Each number is 50 + 10 x the weight over its row's rms, rounded and kept within 0 to 99. Layers, rows and columns count from 0. The size before them is the row's rms in percent of the matrix's.

# q: layer 4 attention query, 512x512, rms 0.029, rows 394-402,426-433, columns 128-255
# k: layer 4 attention key, 256x512, rms 0.0275, rows 202-209, columns 128-255
q394 102:32 62 63 58 40 68 49 57 53 49 44 43 52 52 52 54 59 47 48 59 53 38 46 50 46 41 54 61 42 66 43 65 56 49 61 48 61 52 57 44 58 50 51 66 51 49 31 40 68 52 55 58 49 46 46 53 46 63 53 34 64 43 64 45 60 60 48 35 52 39 48 42 45 41 60 62 42 60 49 53 51 47 54 67 52 48 38 47 44 44 32 46 53 57 40 68 71 52 22 49 41 40 43 58 58 44 45 60 43 61 46 58 62 44 46 55 54 37 44 49 65 54 52 43 52 63 74 52
q426 092:47 60 68 52 31 49 57 42 61 44 47 51 46 48 42 55 48 55 58 46 58 50 37 60 46 36 72 57 46 32 41 57 51 48 66 55 27 66 67 44 53 50 37 54 48 60 53 42 52 61 44 42 66 69 42 51 63 51 49 49 48 55 51 57 49 59 49 60 40 59 55 68 43 48 57 53 50 51 62 60 54 34 44 66 39 51 47 67 50 54 46 56 74 55 48 50 58 33 47 43 37 52 48 47 50 33 27 48 59 50 60 57 57 40 54 45 47 59 40 43 60 62 65 40 51 50 61 40
k202 099:44 43 52 55 46 36 41 54 48 47 42 44 63 53 53 59 41 42 29 29 48 62 52 47 62 49 53 40 41 41 62 38 53 62 39 45 62 55 65 54 47 62 38 58 55 44 42 68 53 64 55 48 55 47 33 41 46 56 40 47 55 40 56 58 52 52 36 33 63 59 54 35 58 40 59 45 54 51 44 60 76 55 55 53 41 53 57 44 31 52 73 61 41 66 42 41 69 38 37 60 58 48 47 50 26 37 57 41 49 54 48 39 47 52 45 57 44 36 43 57 66 70 73 40 27 47 54 56
q395 099:55 59 64 47 55 59 49 68 66 59 49 49 45 40 50 54 66 42 56 45 18 40 37 32 56 63 67 32 60 55 60 48 46 45 41 44 57 67 62 47 52 50 32 58 67 46 41 45 33 65 67 56 53 35 44 64 46 59 47 24 34 35 39 51 42 24 56 42 49 51 50 47 46 48 45 59 46 36 42 54 65 63 36 54 46 42 61 62 58 47 53 51 33 59 57 35 51 64 53 55 55 63 44 56 65 56 26 57 39 41 49 51 61 54 54 74 30 39 47 56 54 53 39 52 65 52 57 53
q427 091:47 29 41 46 49 56 52 46 48 51 55 50 61 45 38 38 53 49 38 34 46 40 47 45 24 39 70 58 53 52 41 61 66 51 48 60 45 66 58 48 54 33 50 53 64 46 52 20 38 69 58 50 42 61 50 51 52 74 47 54 45 32 31 40 46 52 55 55 53 45 41 66 49 41 35 53 58 39 41 47 55 43 35 66 50 46 47 46 45 57 46 54 49 57 59 63 54 35 53 44 45 46 51 60 49 39 43 52 42 50 47 43 63 65 50 49 51 27 56 33 31 45 40 54 47 68 35 57
k203 103:40 58 40 52 56 48 35 61 52 50 68 43 51 54 52 55 51 44 53 34 40 61 75 44 55 62 56 49 31 51 54 44 38 50 38 39 58 59 47 64 63 59 42 49 60 62 47 41 37 38 70 69 53 55 49 55 43 47 60 34 54 53 33 49 54 56 47 42 43 55 49 42 55 53 78 59 45 43 54 51 69 55 40 57 50 38 53 57 53 61 64 32 58 42 40 52 48 41 51 30 52 43 55 49 62 48 56 62 53 60 42 43 54 58 62 60 63 59 56 61 38 62 26 61 45 39 52 54
q396 093:46 49 64 32 40 36 68 47 59 60 45 41 40 56 47 43 52 56 48 27 58 43 43 45 41 46 62 64 60 45 46 43 48 57 53 64 24 64 56 50 59 52 51 50 60 40 59 41 68 53 48 51 44 70 40 47 45 49 60 53 46 55 57 47 55 41 46 51 49 38 41 56 55 47 40 47 60 52 59 50 39 52 49 53 62 42 41 35 70 46 63 65 52 51 58 51 53 61 50 43 36 52 47 51 53 28 66 40 67 57 45 51 46 58 57 50 46 31 50 54 42 47 60 69 48 72 39 63
q428 093:42 59 49 67 32 43 27 46 58 60 70 57 38 41 53 51 35 59 49 50 45 41 53 52 40 57 39 44 57 36 43 30 58 71 67 48 55 52 45 57 65 65 44 66 58 57 48 50 65 52 34 54 36 37 33 33 51 66 58 54 43 73 52 54 44 60 36 45 58 53 38 49 38 54 55 53 42 57 71 47 43 50 73 39 64 29 34 35 55 56 53 48 52 61 50 35 54 46 39 50 48 56 45 72 63 35 51 41 57 54 49 63 62 52 55 43 39 52 65 50 42 55 63 50 49 50 49 60
k204 099:39 43 35 52 36 34 47 56 42 31 56 43 54 59 61 48 57 40 39 44 56 51 51 41 57 69 50 40 42 53 42 62 37 46 40 64 39 47 54 38 56 64 49 56 38 36 49 38 40 53 46 43 52 55 38 55 39 56 55 50 44 63 36 56 77 32 50 56 55 47 54 62 46 57 57 56 35 53 17 38 52 40 26 40 64 44 60 33 51 62 47 53 59 40 52 50 45 53 36 34 48 64 62 61 66 58 49 39 36 49 45 37 41 64 58 43 46 50 34 52 33 47 63 45 60 64 56 57
q397 092:44 45 29 58 55 37 40 74 42 44 52 56 44 37 51 54 58 66 42 54 31 63 49 54 76 27 44 59 40 61 44 46 28 56 53 71 53 41 56 49 68 65 48 66 39 50 53 61 57 46 48 55 45 52 49 65 54 49 53 63 30 52 38 47 43 52 59 46 66 45 50 48 72 79 41 58 54 61 50 45 39 46 56 61 61 39 47 42 55 48 51 60 41 55 26 24 58 24 37 52 28 56 47 37 42 50 60 49 33 66 42 68 40 61 42 32 55 60 44 40 56 52 52 50 35 25 45 50
q429 090:51 53 55 34 48 47 50 64 56 57 44 55 28 61 57 53 37 54 39 48 33 53 40 43 48 49 49 45 46 31 41 52 44 63 41 63 38 65 31 58 39 69 32 73 53 42 50 47 49 46 63 73 68 52 39 52 54 44 37 62 40 52 56 55 63 48 59 56 41 47 65 53 44 50 51 47 64 46 83 50 49 45 76 49 56 46 46 55 54 42 47 54 59 54 65 56 47 44 53 49 42 59 56 48 42 33 57 35 42 60 41 54 32 53 38 58 68 52 33 52 43 57 55 51 48 53 33 57
k205 097:49 48 63 61 51 58 52 51 54 51 47 43 56 49 46 31 58 53 45 67 40 34 46 52 55 45 52 51 55 53 58 50 37 35 67 62 56 45 41 40 56 70 58 65 45 63 48 48 61 53 43 46 52 42 38 64 49 38 48 59 31 45 44 43 57 37 64 55 46 47 61 43 44 58 52 56 31 56 41 52 48 51 46 38 62 59 60 53 79 62 48 62 42 54 49 36 47 47 42 52 53 63 45 40 43 71 40 65 50 56 47 51 36 40 49 33 62 34 51 29 58 48 41 60 41 50 50 53
q398 095:43 47 45 55 66 48 48 44 50 55 59 60 47 54 56 40 54 63 66 51 53 61 27 49 45 42 48 55 59 60 48 44 58 42 69 55 57 49 54 40 53 51 52 46 43 47 44 42 40 45 46 61 43 62 52 59 32 49 39 52 55 37 56 58 47 46 43 72 41 65 48 74 56 33 24 54 58 42 66 56 61 45 41 60 57 36 62 57 59 46 53 54 50 60 58 45 41 67 43 51 50 69 40 66 52 42 70 54 64 50 45 59 44 43 34 50 48 35 44 30 57 38 68 62 38 52 52 62
q430 098:52 29 76 66 53 48 36 49 41 55 47 51 38 35 58 45 43 56 27 47 51 41 47 50 55 52 45 47 60 49 47 31 49 33 51 63 64 57 32 51 38 49 50 32 54 54 67 45 54 39 47 54 51 55 66 68 52 57 40 39 43 55 61 52 53 49 48 56 39 57 58 61 36 55 43 33 49 54 40 46 50 52 46 29 62 49 53 33 32 47 57 49 51 57 46 42 38 47 45 44 70 63 62 61 52 56 39 48 78 35 48 34 38 64 49 47 61 65 47 40 61 44 34 50 67 50 66 37
k206 097:53 44 51 42 71 55 39 49 52 63 45 46 39 34 42 38 43 44 55 44 58 55 42 59 49 49 33 52 59 43 39 56 51 57 58 69 51 46 61 48 49 46 57 55 30 39 50 46 23 49 68 40 70 32 52 46 42 52 33 51 48 77 35 50 46 30 63 48 60 62 52 36 32 58 50 63 41 47 69 68 46 54 55 41 54 38 46 63 48 39 34 52 67 46 53 31 34 63 43 37 34 57 62 56 48 59 29 50 53 48 52 40 47 53 57 57 38 47 41 34 51 44 48 27 50 28 50 53
q399 099:38 45 47 42 47 59 55 66 55 35 44 39 61 49 52 48 45 41 34 51 58 48 39 48 49 61 51 34 54 51 42 54 31 59 51 63 64 42 47 68 52 37 36 62 80 53 54 64 51 54 38 48 36 64 68 53 46 41 54 61 62 51 42 65 47 38 56 52 48 44 43 39 58 50 50 49 55 59 59 44 60 28 57 53 57 43 66 45 47 50 82 37 45 46 56 49 51 44 53 62 33 48 47 63 43 43 44 44 54 65 49 57 63 40 55 45 37 43 45 50 52 46 46 33 36 49 61 60
q431 090:51 57 55 27 42 55 47 74 43 60 50 38 38 40 53 55 51 57 50 43 41 48 37 48 52 57 29 71 52 68 53 47 49 46 35 54 53 65 31 59 54 55 54 57 46 50 72 54 54 58 56 39 51 52 45 53 39 59 52 44 28 50 50 46 50 68 31 58 36 49 43 49 59 64 49 58 47 65 67 37 40 35 62 61 42 30 81 61 42 32 60 35 48 45 45 34 71 53 41 49 40 49 60 57 47 47 49 47 55 62 41 49 31 78 45 47 59 34 52 55 49 45 39 52 38 56 49 45
k207 094:48 47 40 42 45 44 36 55 46 36 36 43 57 46 64 49 73 57 38 50 44 57 41 40 40 55 58 62 49 41 48 55 49 57 63 33 43 36 60 66 57 49 50 45 62 50 44 52 53 50 59 51 62 59 70 54 54 55 58 52 59 52 52 45 39 50 63 68 47 58 57 42 50 43 36 57 54 52 49 59 40 28 51 38 28 36 44 52 62 48 50 51 42 55 61 61 47 47 38 46 38 60 56 48 49 57 51 47 54 45 55 63 46 52 55 49 50 54 45 45 52 52 52 60 51 52 71 75
q400 092:49 44 30 58 61 39 58 79 37 22 39 39 43 62 39 73 51 42 52 63 58 29 42 35 55 47 52 63 48 51 36 59 56 43 60 53 40 71 45 67 74 47 40 48 52 41 48 53 61 66 40 60 46 59 49 53 52 45 53 42 48 44 55 37 51 55 32 47 61 63 48 61 46 47 46 58 51 52 36 50 49 41 48 40 52 49 55 43 35 43 58 51 67 47 56 48 56 34 52 52 72 52 38 38 56 65 48 55 50 41 69 46 52 60 52 57 51 55 47 66 48 59 32 49 54 46 62 32
q432 102:55 40 33 46 52 57 51 38 35 67 54 47 58 56 52 42 51 73 52 53 53 37 43 58 62 51 41 47 45 49 50 48 42 56 50 56 69 57 35 51 35 43 59 53 52 59 60 40 67 44 46 42 59 73 49 31 37 67 55 28 32 53 60 38 46 64 59 51 40 47 40 77 50 42 47 50 79 67 37 52 42 74 37 57 53 54 57 59 63 45 48 50 42 55 49 43 34 47 53 57 29 40 35 49 52 42 22 47 45 48 52 47 42 72 56 31 28 46 47 53 56 50 67 59 47 67 52 63
k208 093:43 72 54 48 45 56 55 31 33 39 40 38 38 31 56 54 64 37 59 50 56 64 58 41 39 63 69 67 62 47 37 54 53 42 51 40 59 45 52 56 58 36 37 46 45 61 49 60 47 41 57 54 50 47 66 38 40 50 57 50 48 39 37 51 59 51 41 65 53 50 52 53 52 43 36 41 20 47 43 75 55 56 32 60 43 56 47 45 45 48 52 59 48 35 40 57 42 53 36 50 43 49 43 42 48 42 63 35 44 45 36 59 69 45 59 53 54 46 62 50 43 42 37 49 50 44 41 46
q401 106:37 67 55 56 49 50 52 56 43 61 40 42 47 49 51 58 53 49 52 64 55 38 70 43 48 38 57 52 50 51 55 57 50 58 46 38 52 49 60 52 54 58 48 53 55 48 52 61 51 38 50 51 39 49 59 47 39 54 53 53 39 58 44 53 65 34 41 55 58 36 49 64 60 71 45 56 45 42 58 57 47 45 64 59 39 54 52 58 33 33 63 61 49 52 50 47 48 48 38 43 42 37 57 44 40 57 61 71 43 46 58 78 65 32 39 68 63 51 51 56 45 32 42 38 46 58 61 52
q433 112:43 43 60 45 47 37 40 27 52 57 33 45 49 65 46 48 48 49 53 38 38 49 43 56 37 57 34 65 58 57 47 40 59 54 32 50 42 43 70 34 35 46 53 46 56 51 40 57 43 56 45 68 37 57 37 33 46 45 40 42 58 52 39 50 60 65 65 80 52 62 46 62 53 70 42 50 67 54 48 46 49 57 49 59 69 63 39 57 42 44 56 66 46 54 41 49 49 60 46 61 54 42 52 51 45 41 36 58 40 50 44 40 26 58 33 55 44 34 54 61 56 54 56 45 48 63 50 49
k209 113:46 48 44 34 35 50 37 61 57 39 43 59 45 36 59 54 52 71 49 56 51 63 52 55 49 45 37 56 40 41 65 30 49 40 63 50 56 45 38 52 48 55 53 78 47 58 29 64 35 56 59 46 69 63 48 54 59 74 37 47 48 42 56 64 50 38 45 64 50 48 71 40 49 65 34 65 40 42 54 49 81 58 62 54 40 54 56 45 60 58 35 38 50 43 72 30 32 65 50 56 33 71 38 51 56 58 51 54 48 49 45 63 39 56 47 57 61 52 63 44 48 44 67 47 44 58 46 50
q402 106:42 54 48 28 57 53 63 46 62 50 61 56 44 35 56 40 58 44 49 51 58 47 35 48 63 60 60 44 51 52 37 64 46 53 57 51 29 43 71 55 48 62 54 46 49 45 57 50 60 57 56 56 59 62 51 44 39 40 49 57 47 58 39 61 54 50 56 33 33 63 55 54 50 44 45 61 68 36 52 50 50 39 69 15 53 46 21 74 29 48 52 57 38 48 69 51 40 63 50 37 63 42 46 45 49 71 63 57 74 57 45 53 46 40 44 47 56 61 38 54 55 61 30 49 50 49 69 51